Weights of a small transformer language model: LayerNorm before each block.
Each number is 50 + 10 x the weight over its row's rms, rounded and kept within 0 to 99. Layers, rows and columns count from 0. The size before them is the row's rms in percent of the matrix's.

# up: layer 8 MLP up, 2240x448, rms 0.0166, rows 179-238, columns 0-55
# down: layer 8 MLP down (transposed), 2240x448, rms 0.0212, rows 179-238, columns 0-55
up179 097:67 41 45 54 57 34 49 41 49 50 56 35 46 37 42 64 31 45 43 55 68 64 58 40 57 55 41 41 45 45 58 48 50 64 39 75 47 50 51 48 61 35 50 31 60 50 54 52 73 27 65 35 69 50 40 66
down179 097:43 62 60 52 46 68 53 51 47 46 65 54 46 46 58 41 52 47 40 45 42 33 52 55 45 49 30 78 46 63 49 36 42 45 63 47 58 60 42 43 60 56 44 52 46 57 66 62 45 53 56 74 43 35 59 41
up180 105:49 40 68 54 51 55 45 49 45 32 52 49 35 37 44 31 52 69 41 42 53 48 39 44 50 44 52 44 31 60 59 45 63 45 47 64 45 40 60 66 37 63 57 46 53 53 58 37 57 37 59 48 45 39 50 52
down180 099:48 59 34 47 43 46 58 59 61 74 48 53 66 53 53 49 49 40 59 32 62 54 35 55 44 56 55 33 59 49 48 47 40 52 58 44 61 58 63 44 43 45 38 59 56 48 49 44 51 46 70 39 52 50 54 49
up181 096:42 51 50 54 68 52 48 45 41 41 56 51 48 55 59 57 36 51 30 69 36 47 39 55 46 40 43 45 49 47 61 72 52 63 38 65 57 58 35 35 50 45 48 65 36 40 58 68 40 54 27 64 43 33 53 53
down181 109:46 47 40 53 33 43 64 53 66 61 32 41 41 40 44 44 51 38 67 56 52 54 61 62 56 42 48 40 50 55 36 44 45 42 51 31 42 61 60 60 42 47 51 48 56 73 53 46 59 51 45 38 60 45 32 35
up182 100:33 64 42 57 31 46 49 33 40 47 54 60 46 43 59 47 48 54 56 52 51 58 48 43 32 44 60 56 55 52 44 61 55 43 53 44 73 53 49 50 49 49 43 56 40 50 53 46 37 48 39 50 48 52 40 50
down182 094:48 42 50 35 59 42 50 51 43 60 46 50 45 48 49 53 48 49 51 49 47 57 65 65 64 43 41 38 46 46 46 49 43 52 42 39 21 56 45 61 60 40 57 56 58 47 54 43 66 62 57 64 51 64 53 47
up183 103:41 60 53 69 45 66 65 62 45 66 66 36 51 46 51 59 60 54 30 57 40 56 56 54 57 39 46 36 46 52 52 34 46 38 44 37 32 41 55 45 52 58 65 42 44 42 66 28 49 65 58 56 54 39 73 29
down183 100:60 37 51 63 55 51 50 58 62 60 41 55 47 57 49 55 41 36 76 25 41 52 43 46 49 49 42 61 59 35 38 52 44 57 69 58 52 28 44 41 40 53 43 64 63 60 34 62 43 42 66 65 59 47 39 53
up184 108:37 62 71 44 46 37 56 49 54 49 58 50 41 49 29 49 37 47 54 52 61 44 35 26 37 62 41 49 62 47 47 51 54 56 33 50 26 51 78 50 55 43 42 58 39 55 57 45 55 42 51 48 48 41 45 34
down184 108:45 62 42 45 47 56 38 33 50 28 53 60 48 60 57 44 56 43 49 55 44 58 53 48 64 53 50 60 44 42 38 72 46 38 67 48 71 72 42 47 47 54 46 56 53 63 54 55 41 48 46 54 36 33 64 51
up185 099:40 65 36 64 56 67 60 42 47 44 40 50 59 56 64 70 50 69 42 45 44 54 59 47 40 35 72 49 62 59 37 61 34 52 54 45 48 37 41 47 52 58 44 62 53 45 44 53 39 44 54 49 52 41 54 54
down185 102:58 55 48 35 47 38 52 54 48 50 48 54 44 43 33 74 47 56 49 42 54 44 41 36 53 53 36 42 56 49 51 47 74 37 45 37 49 48 57 44 52 37 52 39 53 28 66 69 50 54 39 61 40 48 46 56
up186 102:52 62 67 59 35 72 59 47 56 51 47 58 49 37 73 48 60 63 44 57 35 51 60 47 51 40 63 40 52 48 33 52 65 43 40 34 56 44 52 51 55 39 35 46 53 36 54 61 45 60 59 52 43 43 63 43
down186 105:56 40 62 47 48 47 48 51 62 55 38 33 53 53 34 51 60 49 76 47 57 45 42 62 65 46 40 31 66 51 52 63 44 56 39 50 53 42 50 41 61 35 56 40 50 56 66 57 64 47 40 30 48 59 43 48
up187 098:37 40 54 64 37 42 60 27 54 61 41 54 64 41 63 38 41 43 55 55 47 55 44 56 66 42 33 57 38 38 60 45 37 63 46 43 31 43 45 45 52 61 45 39 35 24 46 46 35 61 65 52 52 44 54 53
down187 097:70 54 42 41 53 64 41 56 60 28 60 66 40 34 49 46 50 43 48 52 48 69 49 61 44 52 54 52 54 59 58 60 35 51 50 38 55 76 54 46 38 53 39 63 62 49 49 55 37 57 49 38 45 37 75 67
up188 109:40 46 60 43 48 63 45 47 48 56 40 51 56 45 45 35 40 53 74 57 46 42 58 44 42 62 62 54 46 44 51 52 57 54 53 67 57 33 43 33 57 34 58 51 43 26 65 37 47 31 66 63 52 48 49 61
down188 089:35 48 50 36 55 55 47 50 36 25 64 35 46 61 44 50 46 70 39 64 39 49 48 50 42 53 50 42 59 44 50 47 71 44 49 68 57 73 36 74 41 39 49 47 53 47 46 41 51 34 54 54 35 44 58 48
up189 098:42 50 55 67 50 44 52 61 63 44 53 50 41 55 51 60 68 66 47 57 25 38 45 56 46 40 24 43 61 39 43 60 47 38 41 41 41 55 42 39 35 53 57 41 53 50 57 35 35 38 24 54 59 59 55 38
down189 100:60 55 40 52 52 45 54 64 48 37 50 48 48 55 53 52 21 20 44 46 72 71 59 60 53 40 80 55 66 57 37 32 53 48 54 66 37 51 51 34 46 57 37 47 52 59 43 56 67 61 55 39 53 49 46 49
up190 104:63 53 54 62 60 55 68 50 36 51 57 39 52 60 58 62 44 57 45 50 52 56 53 48 42 34 48 63 48 60 58 57 45 62 50 48 51 43 53 33 56 39 47 33 53 38 46 35 51 41 86 36 45 41 47 49
down190 099:67 33 37 60 50 40 56 52 71 54 48 49 47 43 46 59 48 53 59 50 32 44 56 37 59 33 35 42 61 74 63 33 66 52 55 44 67 56 43 43 58 64 47 60 44 52 54 53 41 54 46 50 54 52 51 62
up191 106:64 49 53 61 43 44 42 41 40 47 45 49 63 53 42 41 24 71 59 50 45 37 61 50 52 65 51 52 59 56 51 48 59 60 59 59 52 36 44 61 66 26 59 47 53 25 46 33 32 49 53 36 48 44 31 56
down191 096:40 50 43 51 42 44 56 37 68 39 42 41 47 50 34 51 51 51 61 42 63 40 68 52 52 50 51 58 51 52 45 44 40 72 45 60 58 46 32 41 47 34 46 49 42 53 60 19 64 46 70 43 45 38 66 47
up192 104:57 56 57 35 50 50 46 47 40 31 41 61 47 33 61 41 51 65 38 67 64 48 41 35 44 32 56 61 62 47 48 43 40 62 65 36 47 57 52 57 49 54 48 55 40 57 41 50 50 60 59 47 50 52 53 56
down192 106:45 48 49 49 40 51 50 63 36 58 54 57 61 47 44 63 62 55 44 53 46 48 44 67 56 62 56 53 61 45 59 43 57 31 58 62 52 53 63 51 43 57 53 52 36 38 41 55 46 30 35 51 68 71 55 40
up193 099:41 76 48 45 48 40 50 59 39 45 55 41 39 52 62 46 49 48 57 53 53 46 36 35 48 56 38 58 52 55 39 59 62 42 63 66 54 47 51 60 63 62 38 41 63 51 31 44 38 62 50 44 38 60 36 36
down193 099:54 32 54 48 54 54 61 48 61 63 64 58 44 55 39 41 60 57 53 40 49 50 45 51 73 45 57 36 37 46 53 49 62 45 65 44 70 44 49 61 48 31 50 67 44 50 43 52 57 54 54 41 66 57 49 55
up194 098:61 48 45 53 44 39 33 49 40 51 54 64 31 66 46 41 52 53 37 45 45 51 39 57 35 45 40 31 64 24 46 58 47 52 52 49 45 49 38 36 58 62 51 38 59 32 54 56 57 55 58 51 60 46 64 48
down194 093:52 63 71 61 44 27 51 50 39 42 56 56 62 63 44 48 30 55 70 45 54 74 54 44 49 58 43 51 54 51 40 60 53 39 55 48 59 46 57 53 54 42 43 41 54 47 56 50 60 68 22 62 54 61 36 38
up195 106:33 61 57 41 70 49 67 50 63 43 33 57 33 44 64 37 41 51 44 35 49 56 44 40 46 41 45 52 45 50 58 51 42 44 54 44 64 46 48 64 49 42 48 53 65 41 36 52 34 55 32 41 61 53 52 47
down195 105:45 51 64 45 57 45 48 54 40 58 49 51 43 57 40 56 52 49 53 48 53 62 52 51 56 47 40 42 57 53 54 34 53 43 40 41 60 53 61 44 43 39 43 42 51 33 52 50 67 50 51 59 53 60 53 49
up196 098:48 53 63 48 36 68 44 40 63 67 47 46 51 30 37 62 73 61 28 37 51 36 54 37 47 45 53 41 48 25 45 39 47 59 29 55 65 31 65 47 38 45 49 53 67 48 38 49 74 38 35 56 61 43 60 40
down196 098:55 50 37 77 58 49 55 48 16 43 61 58 55 63 46 55 18 59 75 50 58 51 42 65 52 58 54 71 55 59 40 56 37 57 49 52 41 53 35 47 61 57 60 66 43 79 62 37 28 48 50 52 59 45 61 43
up197 097:33 37 51 44 48 41 49 62 48 48 52 62 70 58 47 61 61 64 44 59 40 48 41 36 57 52 36 48 57 53 45 52 40 48 62 37 67 34 47 53 66 53 31 57 28 38 43 45 67 39 59 58 44 56 53 45
down197 091:53 62 54 66 19 73 58 49 56 46 42 29 42 49 58 44 59 38 45 58 33 61 53 51 47 36 34 67 53 45 63 50 59 46 34 64 55 43 60 42 42 58 59 56 53 44 57 36 34 52 43 59 48 49 40 55
up198 107:57 42 65 33 43 56 56 46 45 63 54 55 47 48 31 45 25 36 49 71 29 59 65 46 56 48 40 53 48 35 73 65 72 43 46 55 41 45 52 45 50 39 56 55 48 45 54 43 45 25 37 49 66 50 37 54
down198 108:52 48 37 48 57 58 44 57 51 46 48 71 59 60 58 30 53 63 45 47 51 40 44 45 53 51 61 50 49 60 40 57 33 25 53 46 86 41 43 41 42 45 58 35 45 45 55 66 59 53 61 54 32 43 64 31
up199 089:76 61 61 51 42 49 69 65 52 52 52 48 43 58 54 33 29 51 32 52 28 48 38 46 52 57 28 57 63 44 41 58 28 50 55 27 48 76 56 32 64 28 42 42 50 49 50 56 66 48 47 56 52 57 51 46
down199 092:30 38 50 43 61 59 44 53 67 54 52 49 49 45 61 69 62 63 47 61 57 75 63 53 47 42 61 43 33 47 55 37 63 49 41 64 37 34 44 55 49 36 57 54 61 43 45 45 69 41 65 56 38 55 45 52
up200 096:34 53 58 47 52 48 52 54 47 54 63 49 38 35 60 53 42 46 46 38 40 38 54 35 48 29 34 59 46 60 36 59 51 40 41 49 35 50 44 51 58 54 44 46 46 35 36 45 52 42 47 48 64 51 69 46
down200 099:61 51 40 55 56 45 73 37 42 43 43 47 46 59 35 51 54 41 53 54 47 44 53 59 72 50 51 35 44 67 47 51 31 51 61 54 40 66 46 47 51 56 58 59 37 33 44 64 59 56 52 59 50 24 53 42
up201 102:38 33 71 54 47 67 46 61 46 46 49 51 72 54 57 56 54 57 46 62 58 39 65 40 56 50 45 68 70 41 54 58 46 47 47 64 58 58 49 47 42 53 49 49 54 37 53 55 53 60 55 38 56 42 58 69
down201 105:61 65 51 52 45 51 42 41 61 59 51 44 52 46 52 55 56 48 42 51 44 28 46 47 56 59 48 45 45 60 53 42 46 46 57 48 23 39 68 24 76 57 58 47 53 39 45 59 57 59 60 66 58 56 48 56
up202 100:29 65 49 41 61 57 42 37 54 43 48 44 52 67 42 63 46 42 54 41 48 36 64 41 65 58 52 43 62 40 54 42 53 47 46 46 41 36 60 50 49 63 44 53 32 26 45 48 43 46 51 53 51 50 45 60
down202 099:40 53 46 50 42 41 69 54 66 59 54 44 41 47 47 48 52 53 37 52 65 63 53 42 41 38 41 46 46 57 35 45 35 59 51 58 56 61 61 54 31 49 63 46 51 51 47 50 62 71 66 44 62 57 80 29
up203 100:47 60 66 66 40 51 61 63 43 46 52 43 43 57 47 61 64 74 53 36 60 50 32 56 46 40 53 49 58 57 34 50 64 45 44 51 70 32 65 72 51 30 49 55 48 44 54 64 52 39 39 67 51 56 33 47
down203 108:50 59 14 48 48 62 52 38 57 43 54 65 58 48 65 40 47 48 52 32 43 41 53 60 59 48 49 58 30 46 44 48 45 52 36 47 51 59 53 44 49 59 43 52 68 45 69 57 41 58 32 59 63 68 57 50
up204 098:71 63 42 52 37 61 45 59 44 44 56 51 50 44 47 58 61 71 53 48 54 67 72 62 54 53 42 63 61 55 65 35 40 55 57 52 30 51 50 49 48 60 39 44 55 60 48 47 38 56 45 67 48 40 25 37
down204 105:48 60 39 50 66 59 45 46 50 71 55 57 56 48 36 59 27 51 46 46 42 37 54 49 64 51 51 63 55 37 45 27 44 36 54 47 43 36 46 48 46 56 54 64 46 43 52 50 52 55 60 55 59 52 58 42
up205 098:35 63 40 57 40 46 45 72 45 73 42 53 47 49 47 60 66 58 27 46 47 41 45 47 50 41 47 44 42 42 54 50 52 53 55 43 55 47 42 52 45 48 45 54 41 53 39 47 42 45 63 31 53 51 48 56
down205 102:48 54 37 50 61 54 66 50 35 58 60 68 65 44 50 69 45 55 52 41 43 47 40 53 52 55 54 61 53 70 48 42 63 55 50 46 52 53 60 43 39 42 36 41 44 45 54 54 57 33 41 43 58 35 52 48
up206 102:35 37 59 74 32 54 46 53 60 57 64 62 48 44 33 31 24 50 37 52 46 42 45 40 57 59 42 39 46 51 58 59 35 57 62 51 66 43 67 55 67 54 48 43 31 50 59 44 72 52 58 58 52 45 60 59
down206 095:58 42 45 45 37 49 45 60 62 63 38 57 42 51 54 35 36 43 48 61 44 74 58 40 38 33 53 70 72 48 56 53 63 45 46 59 48 51 54 53 43 51 43 47 58 41 35 59 36 38 47 47 66 36 47 45
up207 101:62 54 34 51 33 58 58 30 55 53 43 49 66 49 26 49 62 50 47 46 38 58 55 47 68 69 41 52 56 31 52 58 31 42 49 55 59 50 59 49 58 55 38 26 58 54 41 45 49 48 29 49 56 43 57 51
down207 103:38 73 53 59 59 39 50 55 53 41 32 51 37 44 62 57 36 38 46 45 49 49 33 45 47 32 36 41 57 58 37 39 45 63 52 48 43 51 34 44 32 66 42 75 66 68 55 57 38 54 71 44 58 36 49 54
up208 090:37 57 52 48 55 60 47 39 54 39 51 57 49 35 58 43 58 61 57 45 37 54 56 58 41 42 54 61 35 60 40 51 49 68 60 40 66 45 35 50 42 71 62 63 49 31 57 47 56 44 59 61 52 49 45 38
down208 096:52 46 58 32 46 56 60 54 31 65 65 50 52 48 53 52 50 46 50 55 66 48 34 37 50 46 63 52 53 41 58 49 47 55 45 58 61 40 51 46 62 36 57 50 50 40 45 48 41 46 41 50 44 59 49 60
up209 100:38 64 60 47 47 40 57 66 46 52 40 46 67 46 47 33 45 61 55 42 65 51 28 55 48 47 60 35 61 63 58 59 52 53 57 45 76 43 29 47 52 41 47 45 59 38 60 72 46 48 46 52 56 36 27 55
down209 092:45 32 63 53 34 54 56 62 68 46 37 58 56 61 41 48 61 39 47 74 41 66 68 40 44 48 56 51 40 53 61 50 52 42 46 49 29 53 67 47 51 52 40 64 60 63 27 38 41 43 49 44 71 54 54 24
up210 097:56 61 50 57 65 61 53 48 42 39 49 43 54 50 60 56 41 47 55 36 61 35 40 49 47 43 36 31 54 55 51 37 48 38 35 50 65 35 57 38 59 50 50 47 53 65 49 51 55 57 44 42 40 40 66 42
down210 106:57 49 49 37 57 49 51 40 32 41 43 40 58 42 41 51 53 57 52 62 31 53 40 50 52 74 34 79 44 36 56 31 56 59 42 66 38 60 55 73 42 53 39 59 58 45 56 49 59 50 54 62 47 40 41 54
up211 100:62 60 63 47 54 47 69 47 61 53 50 43 45 51 47 58 50 55 41 59 41 60 46 59 56 47 44 50 53 60 37 42 42 54 59 28 49 36 57 60 41 39 38 37 53 66 51 48 45 62 43 47 39 62 48 45
down211 097:51 51 58 51 49 59 37 53 57 60 41 44 37 53 48 40 42 29 49 43 50 51 62 53 61 49 49 35 55 56 62 50 39 45 60 26 55 50 42 36 51 69 62 44 57 46 59 57 65 42 54 65 50 47 43 49
up212 097:60 52 60 50 41 52 41 44 64 44 48 73 41 55 51 39 53 49 63 58 28 37 39 48 62 40 51 60 60 48 49 60 37 67 57 51 75 37 56 45 48 54 47 47 50 54 61 59 60 55 60 44 58 55 41 69
down212 103:51 54 28 69 50 44 42 48 45 37 61 56 71 45 33 55 46 49 33 60 42 46 44 49 51 48 67 44 35 64 38 46 60 44 54 69 35 49 50 57 56 44 54 43 42 29 34 65 51 63 37 60 39 34 59 51
up213 099:57 41 60 60 55 67 70 37 41 54 51 52 48 51 63 52 40 47 51 67 47 35 66 34 60 58 59 64 48 47 44 46 68 60 38 39 41 49 37 41 47 53 55 61 38 53 55 53 57 65 59 50 55 46 60 59
down213 105:44 50 46 43 35 46 36 49 53 60 66 53 49 42 51 45 58 55 50 28 59 52 51 48 59 53 39 47 59 55 68 45 40 55 58 53 49 50 61 48 43 50 42 48 53 61 54 69 61 49 36 56 43 55 41 60
up214 100:54 53 65 56 45 39 45 62 61 57 39 37 31 54 50 50 45 60 55 59 37 38 55 48 38 44 38 43 55 60 58 46 41 51 42 58 49 21 54 43 49 46 52 49 65 40 58 34 55 46 50 26 53 66 64 48
down214 086:55 51 22 47 54 41 64 49 46 46 50 45 52 62 48 35 54 52 58 65 72 65 43 36 65 61 50 39 38 42 65 48 57 28 50 65 48 66 46 51 59 54 57 49 41 64 56 58 46 46 51 63 43 51 48 44
up215 100:47 44 69 52 58 41 33 57 46 51 37 43 60 49 52 47 44 34 56 54 63 58 80 51 39 47 50 36 48 54 52 48 57 41 60 56 37 51 67 63 48 39 38 59 58 42 60 38 48 44 47 57 54 61 36 44
down215 096:56 53 45 64 45 49 65 49 66 51 66 53 64 39 53 54 48 48 49 46 50 49 38 56 50 53 44 55 38 44 32 59 56 65 44 51 48 54 38 43 49 57 47 40 50 62 57 51 56 41 53 62 33 50 42 68
up216 101:60 38 47 57 63 46 44 43 44 66 34 50 41 48 51 44 25 38 35 49 59 37 46 39 50 55 61 59 51 36 35 46 50 45 44 69 40 61 51 42 70 55 35 54 63 53 52 39 50 51 29 59 58 62 43 34
down216 108:35 60 58 57 43 66 56 52 47 42 62 43 49 51 46 41 71 47 62 40 42 60 63 69 38 51 36 42 46 65 70 59 47 45 43 37 47 29 57 51 33 44 57 41 46 73 28 61 54 50 50 41 40 51 52 56
up217 105:60 38 53 57 54 60 42 54 62 55 48 43 52 54 54 39 47 39 51 36 49 42 48 34 46 64 48 54 57 47 61 24 45 44 66 60 65 55 50 49 64 45 59 55 42 58 57 34 45 56 50 48 43 55 67 41
down217 096:43 49 51 46 39 60 36 39 26 50 56 53 56 37 46 41 43 47 45 57 54 48 59 62 48 63 57 38 35 57 61 50 57 57 43 60 31 42 51 46 52 32 64 59 53 54 46 63 64 46 61 38 42 78 42 41
up218 100:43 61 33 47 44 53 46 61 60 57 62 34 37 41 43 40 56 66 58 63 51 48 51 48 32 53 37 78 69 61 60 74 34 53 41 61 56 30 66 32 55 31 47 58 57 59 54 34 49 38 47 47 31 48 46 52
down218 107:53 46 50 58 52 47 38 67 48 51 50 59 48 29 57 55 49 39 54 36 38 45 45 48 48 34 65 38 50 47 17 43 53 61 45 40 46 43 51 47 58 53 60 37 41 60 41 44 58 46 53 73 55 51 57 65
up219 100:48 42 54 60 42 55 42 39 42 66 62 53 50 56 31 42 48 50 56 43 41 43 32 50 40 61 59 47 57 28 53 50 64 48 51 40 50 43 58 48 54 54 64 27 43 45 52 41 44 40 59 35 48 40 34 26
down219 099:55 48 50 56 61 68 67 64 50 56 42 43 51 52 60 46 42 43 37 49 55 46 75 41 54 47 34 48 43 60 47 56 71 52 59 57 57 57 52 63 60 60 44 41 53 40 70 60 55 42 54 53 68 45 33 90
up220 092:43 56 62 48 51 62 49 57 61 54 64 42 32 49 42 56 52 47 67 58 56 45 56 58 53 58 36 39 58 54 52 45 61 54 44 41 61 54 54 35 27 46 72 36 56 48 38 58 67 37 52 39 43 50 67 27
down220 093:45 58 52 60 49 55 54 49 47 52 48 37 49 47 52 64 60 68 45 51 54 61 42 56 55 53 36 54 43 42 56 59 57 50 37 60 32 45 49 59 38 58 49 46 44 63 50 51 49 49 40 48 51 43 45 55
up221 100:44 52 72 45 50 36 62 35 44 62 54 52 50 59 45 42 56 30 58 65 56 41 37 38 67 48 57 46 57 37 60 59 48 54 18 60 66 48 61 56 42 49 49 40 56 42 55 41 37 43 58 41 59 46 51 50
down221 110:59 54 47 42 57 68 45 48 42 49 55 68 41 54 59 60 62 66 52 45 37 43 36 82 49 70 46 49 38 26 45 35 21 54 55 45 31 33 67 51 40 66 42 56 58 54 60 54 67 44 51 38 55 38 71 48
up222 094:49 52 61 45 44 37 63 40 59 51 48 50 40 50 58 63 45 57 48 38 46 52 28 41 35 56 43 56 50 35 45 39 56 47 37 54 70 43 46 41 36 52 52 43 55 53 53 41 46 62 54 57 46 48 48 46
down222 095:42 53 52 82 70 45 41 68 49 36 53 46 66 57 47 56 57 44 33 53 53 49 57 71 57 45 27 50 46 49 56 56 40 36 53 37 41 32 61 20 52 33 50 36 58 42 32 43 52 52 35 54 48 30 51 55
up223 097:66 61 51 49 58 65 62 68 45 48 44 66 36 34 51 40 57 42 55 44 55 53 44 60 40 53 46 40 54 51 50 39 38 44 41 51 65 69 59 35 55 42 53 37 62 42 52 39 39 79 36 40 56 50 49 37
down223 097:50 49 48 60 53 28 43 45 63 35 75 48 40 69 43 55 46 54 53 50 41 58 48 61 35 59 60 54 46 47 47 60 52 28 51 51 51 43 51 46 39 49 53 52 47 52 58 58 67 46 65 57 43 51 51 52
up224 102:54 30 61 78 43 43 60 60 40 41 49 61 53 53 48 52 59 41 51 73 40 68 64 41 48 69 53 59 53 24 57 70 46 54 49 57 53 31 58 54 62 46 48 63 41 52 61 40 40 38 59 67 58 64 61 42
down224 107:32 24 45 39 43 42 44 57 66 52 71 59 50 46 55 28 50 53 30 49 65 39 42 59 56 58 40 52 42 65 60 50 33 51 46 55 33 44 40 51 52 69 45 58 40 33 61 49 39 66 50 60 50 48 45 59
up225 095:54 61 56 53 54 67 55 48 57 64 53 63 45 44 70 39 55 48 36 56 35 64 54 46 25 53 43 44 41 58 50 48 49 35 44 44 62 60 53 55 42 41 43 44 58 42 61 51 43 45 53 39 67 50 45 40
down225 103:71 44 59 63 45 58 55 40 50 36 49 55 31 51 40 63 56 50 68 49 44 45 41 62 74 62 43 53 55 59 53 52 51 65 61 51 45 45 57 42 55 46 67 45 50 60 28 49 53 38 46 48 54 39 61 66
up226 098:38 53 38 36 46 58 64 44 71 38 46 57 67 48 54 42 71 54 44 34 48 64 53 36 33 61 47 42 49 66 56 42 45 48 48 64 32 34 56 42 31 65 51 59 74 41 48 29 51 63 55 37 70 40 30 40
down226 098:53 39 56 61 65 50 56 66 34 59 46 65 50 53 54 63 46 48 51 47 56 41 28 52 53 52 60 40 39 24 49 54 69 57 40 35 59 66 39 63 48 37 42 51 51 52 41 34 63 63 47 64 50 71 54 53
up227 103:45 56 57 61 36 34 40 50 45 71 49 66 69 52 33 31 52 63 51 52 58 41 46 33 51 61 48 52 44 57 53 42 50 57 51 50 57 53 42 43 51 54 50 55 49 47 52 43 59 56 49 55 32 37 47 67
down227 100:67 39 50 49 58 57 51 46 56 47 62 41 38 29 52 31 49 43 38 46 42 46 44 57 45 59 56 62 47 45 83 55 37 64 51 37 77 52 61 64 50 41 59 40 61 27 44 62 39 50 45 46 47 48 33 45
up228 100:42 68 55 59 45 42 44 66 36 35 57 51 66 41 39 51 62 68 34 58 57 40 54 53 39 54 39 46 61 55 57 44 67 47 41 64 73 52 69 64 57 48 31 45 51 58 34 38 57 43 46 50 60 69 16 46
down228 111:61 43 65 50 49 39 59 60 41 65 44 47 54 56 63 44 38 48 52 48 22 40 57 67 56 44 45 81 41 55 63 63 57 45 66 52 46 50 35 58 37 56 38 62 57 52 68 68 56 45 47 66 44 53 53 52
up229 096:41 39 58 47 44 60 52 57 68 48 40 60 40 46 47 55 47 62 42 46 52 41 40 65 56 39 41 40 40 41 58 49 41 47 55 59 49 34 42 50 68 54 35 49 61 53 41 36 62 43 35 40 40 56 62 42
down229 095:45 67 50 33 56 31 53 56 45 39 50 48 44 57 63 57 31 51 62 51 53 63 45 39 51 49 56 47 65 54 45 66 54 36 55 68 58 55 53 47 48 56 38 59 50 44 63 50 55 46 63 56 65 37 50 58
up230 103:33 60 53 52 36 48 40 47 44 29 41 48 57 25 52 37 48 65 59 50 58 40 54 49 48 36 32 55 74 59 57 50 57 51 43 62 58 51 55 66 51 39 58 59 59 26 46 55 42 46 54 52 53 47 49 46
down230 104:78 62 48 68 52 47 64 55 44 42 50 44 38 57 46 49 34 50 69 71 65 40 47 52 39 57 63 58 31 45 59 53 42 39 56 54 42 43 51 59 60 47 46 41 43 32 33 54 53 69 59 48 41 44 52 32
up231 099:54 59 66 53 29 31 54 44 56 45 53 44 55 54 61 43 45 57 74 59 54 57 68 41 41 46 38 48 45 48 63 63 67 41 46 40 62 53 67 42 54 30 55 48 35 46 43 47 55 43 54 39 58 46 44 36
down231 094:53 48 61 52 48 64 47 47 65 60 40 48 42 40 63 58 46 48 35 47 49 53 55 55 38 51 57 59 61 62 37 40 37 64 54 38 49 57 49 60 40 58 50 66 62 47 60 41 44 63 56 43 61 45 51 51
up232 096:39 57 59 46 59 45 57 48 45 39 34 45 50 58 57 55 44 53 56 28 51 62 43 38 30 61 48 42 68 27 59 62 57 34 67 42 50 55 53 67 55 45 49 43 50 48 49 34 47 51 75 44 41 42 50 49
down232 094:70 44 46 59 45 67 38 50 30 49 67 49 43 36 51 48 48 37 44 48 45 33 60 44 78 48 42 50 62 62 34 52 70 56 51 36 59 40 51 43 59 39 52 54 49 44 47 36 53 36 34 34 65 60 57 55
up233 101:43 56 53 41 50 55 56 44 43 69 54 38 54 48 47 40 44 47 79 55 50 63 60 32 42 49 47 49 45 46 84 59 47 30 48 45 44 54 64 43 40 51 50 51 55 56 32 51 39 53 33 50 37 47 72 48
down233 114:42 46 70 41 36 57 33 53 32 40 62 51 38 44 60 54 51 59 33 53 48 48 48 41 37 62 42 63 46 54 72 27 66 44 47 56 64 59 70 50 42 49 51 59 51 55 67 40 53 65 43 62 39 68 61 53
up234 107:55 58 38 53 47 50 49 39 40 45 57 50 32 51 25 50 47 44 40 44 51 47 29 53 59 39 52 69 66 45 48 31 43 57 59 62 31 44 41 48 53 59 45 47 64 27 51 69 51 53 47 43 63 48 58 43
down234 106:62 53 66 58 69 69 46 64 56 48 54 47 54 69 62 51 40 60 64 64 57 51 63 49 45 51 64 53 36 52 42 55 39 52 59 45 61 66 58 57 31 36 34 41 41 60 62 47 63 51 51 36 42 59 48 62
up235 108:39 50 51 52 44 44 53 22 60 64 59 49 34 48 34 34 63 44 39 55 53 47 53 37 44 72 40 43 42 53 42 49 68 19 43 48 63 23 54 48 54 63 45 40 46 53 50 54 56 43 48 45 49 46 30 33
down235 112:56 67 53 56 58 49 53 52 53 28 47 59 49 44 48 39 51 49 39 41 53 51 59 48 54 37 44 51 46 61 44 51 35 66 50 34 36 47 57 48 60 42 42 45 45 74 46 46 44 40 55 52 47 36 62 35
up236 090:46 71 40 55 56 44 46 42 51 44 39 45 56 49 52 67 23 62 44 55 79 46 43 58 62 57 49 45 72 34 22 35 34 50 38 56 56 36 47 71 59 32 43 61 44 42 41 45 50 59 56 66 36 40 53 50
down236 092:53 47 45 49 51 42 67 60 62 44 45 55 22 41 43 24 68 59 44 49 28 48 52 53 54 62 48 63 34 57 59 44 63 45 41 50 58 75 58 40 42 59 52 40 49 53 82 37 52 46 38 51 57 37 53 53
up237 098:54 53 54 60 59 68 42 51 52 62 49 47 68 37 38 36 47 35 51 51 49 61 78 59 38 64 39 46 45 56 53 45 72 50 45 49 63 45 62 32 44 50 43 38 57 49 62 47 67 39 44 54 43 57 40 41
down237 099:51 49 56 41 48 44 58 54 40 57 58 44 37 61 49 58 44 49 48 47 44 36 47 39 61 56 58 54 67 52 54 47 66 51 50 55 44 48 49 42 57 62 48 41 45 47 47 53 44 39 55 58 61 51 57 49
up238 094:55 44 54 49 52 47 45 57 50 49 47 43 47 55 60 51 37 50 62 63 54 51 38 55 52 49 57 59 63 36 45 57 65 46 51 50 33 52 47 38 54 28 45 45 54 42 57 62 55 63 36 47 59 53 43 56
down238 092:47 44 56 40 41 50 37 35 57 52 55 47 46 48 38 44 59 46 48 37 61 39 62 51 37 54 44 37 55 59 48 33 54 62 31 43 53 29 52 64 75 54 46 60 57 68 56 77 35 45 46 50 48 44 50 44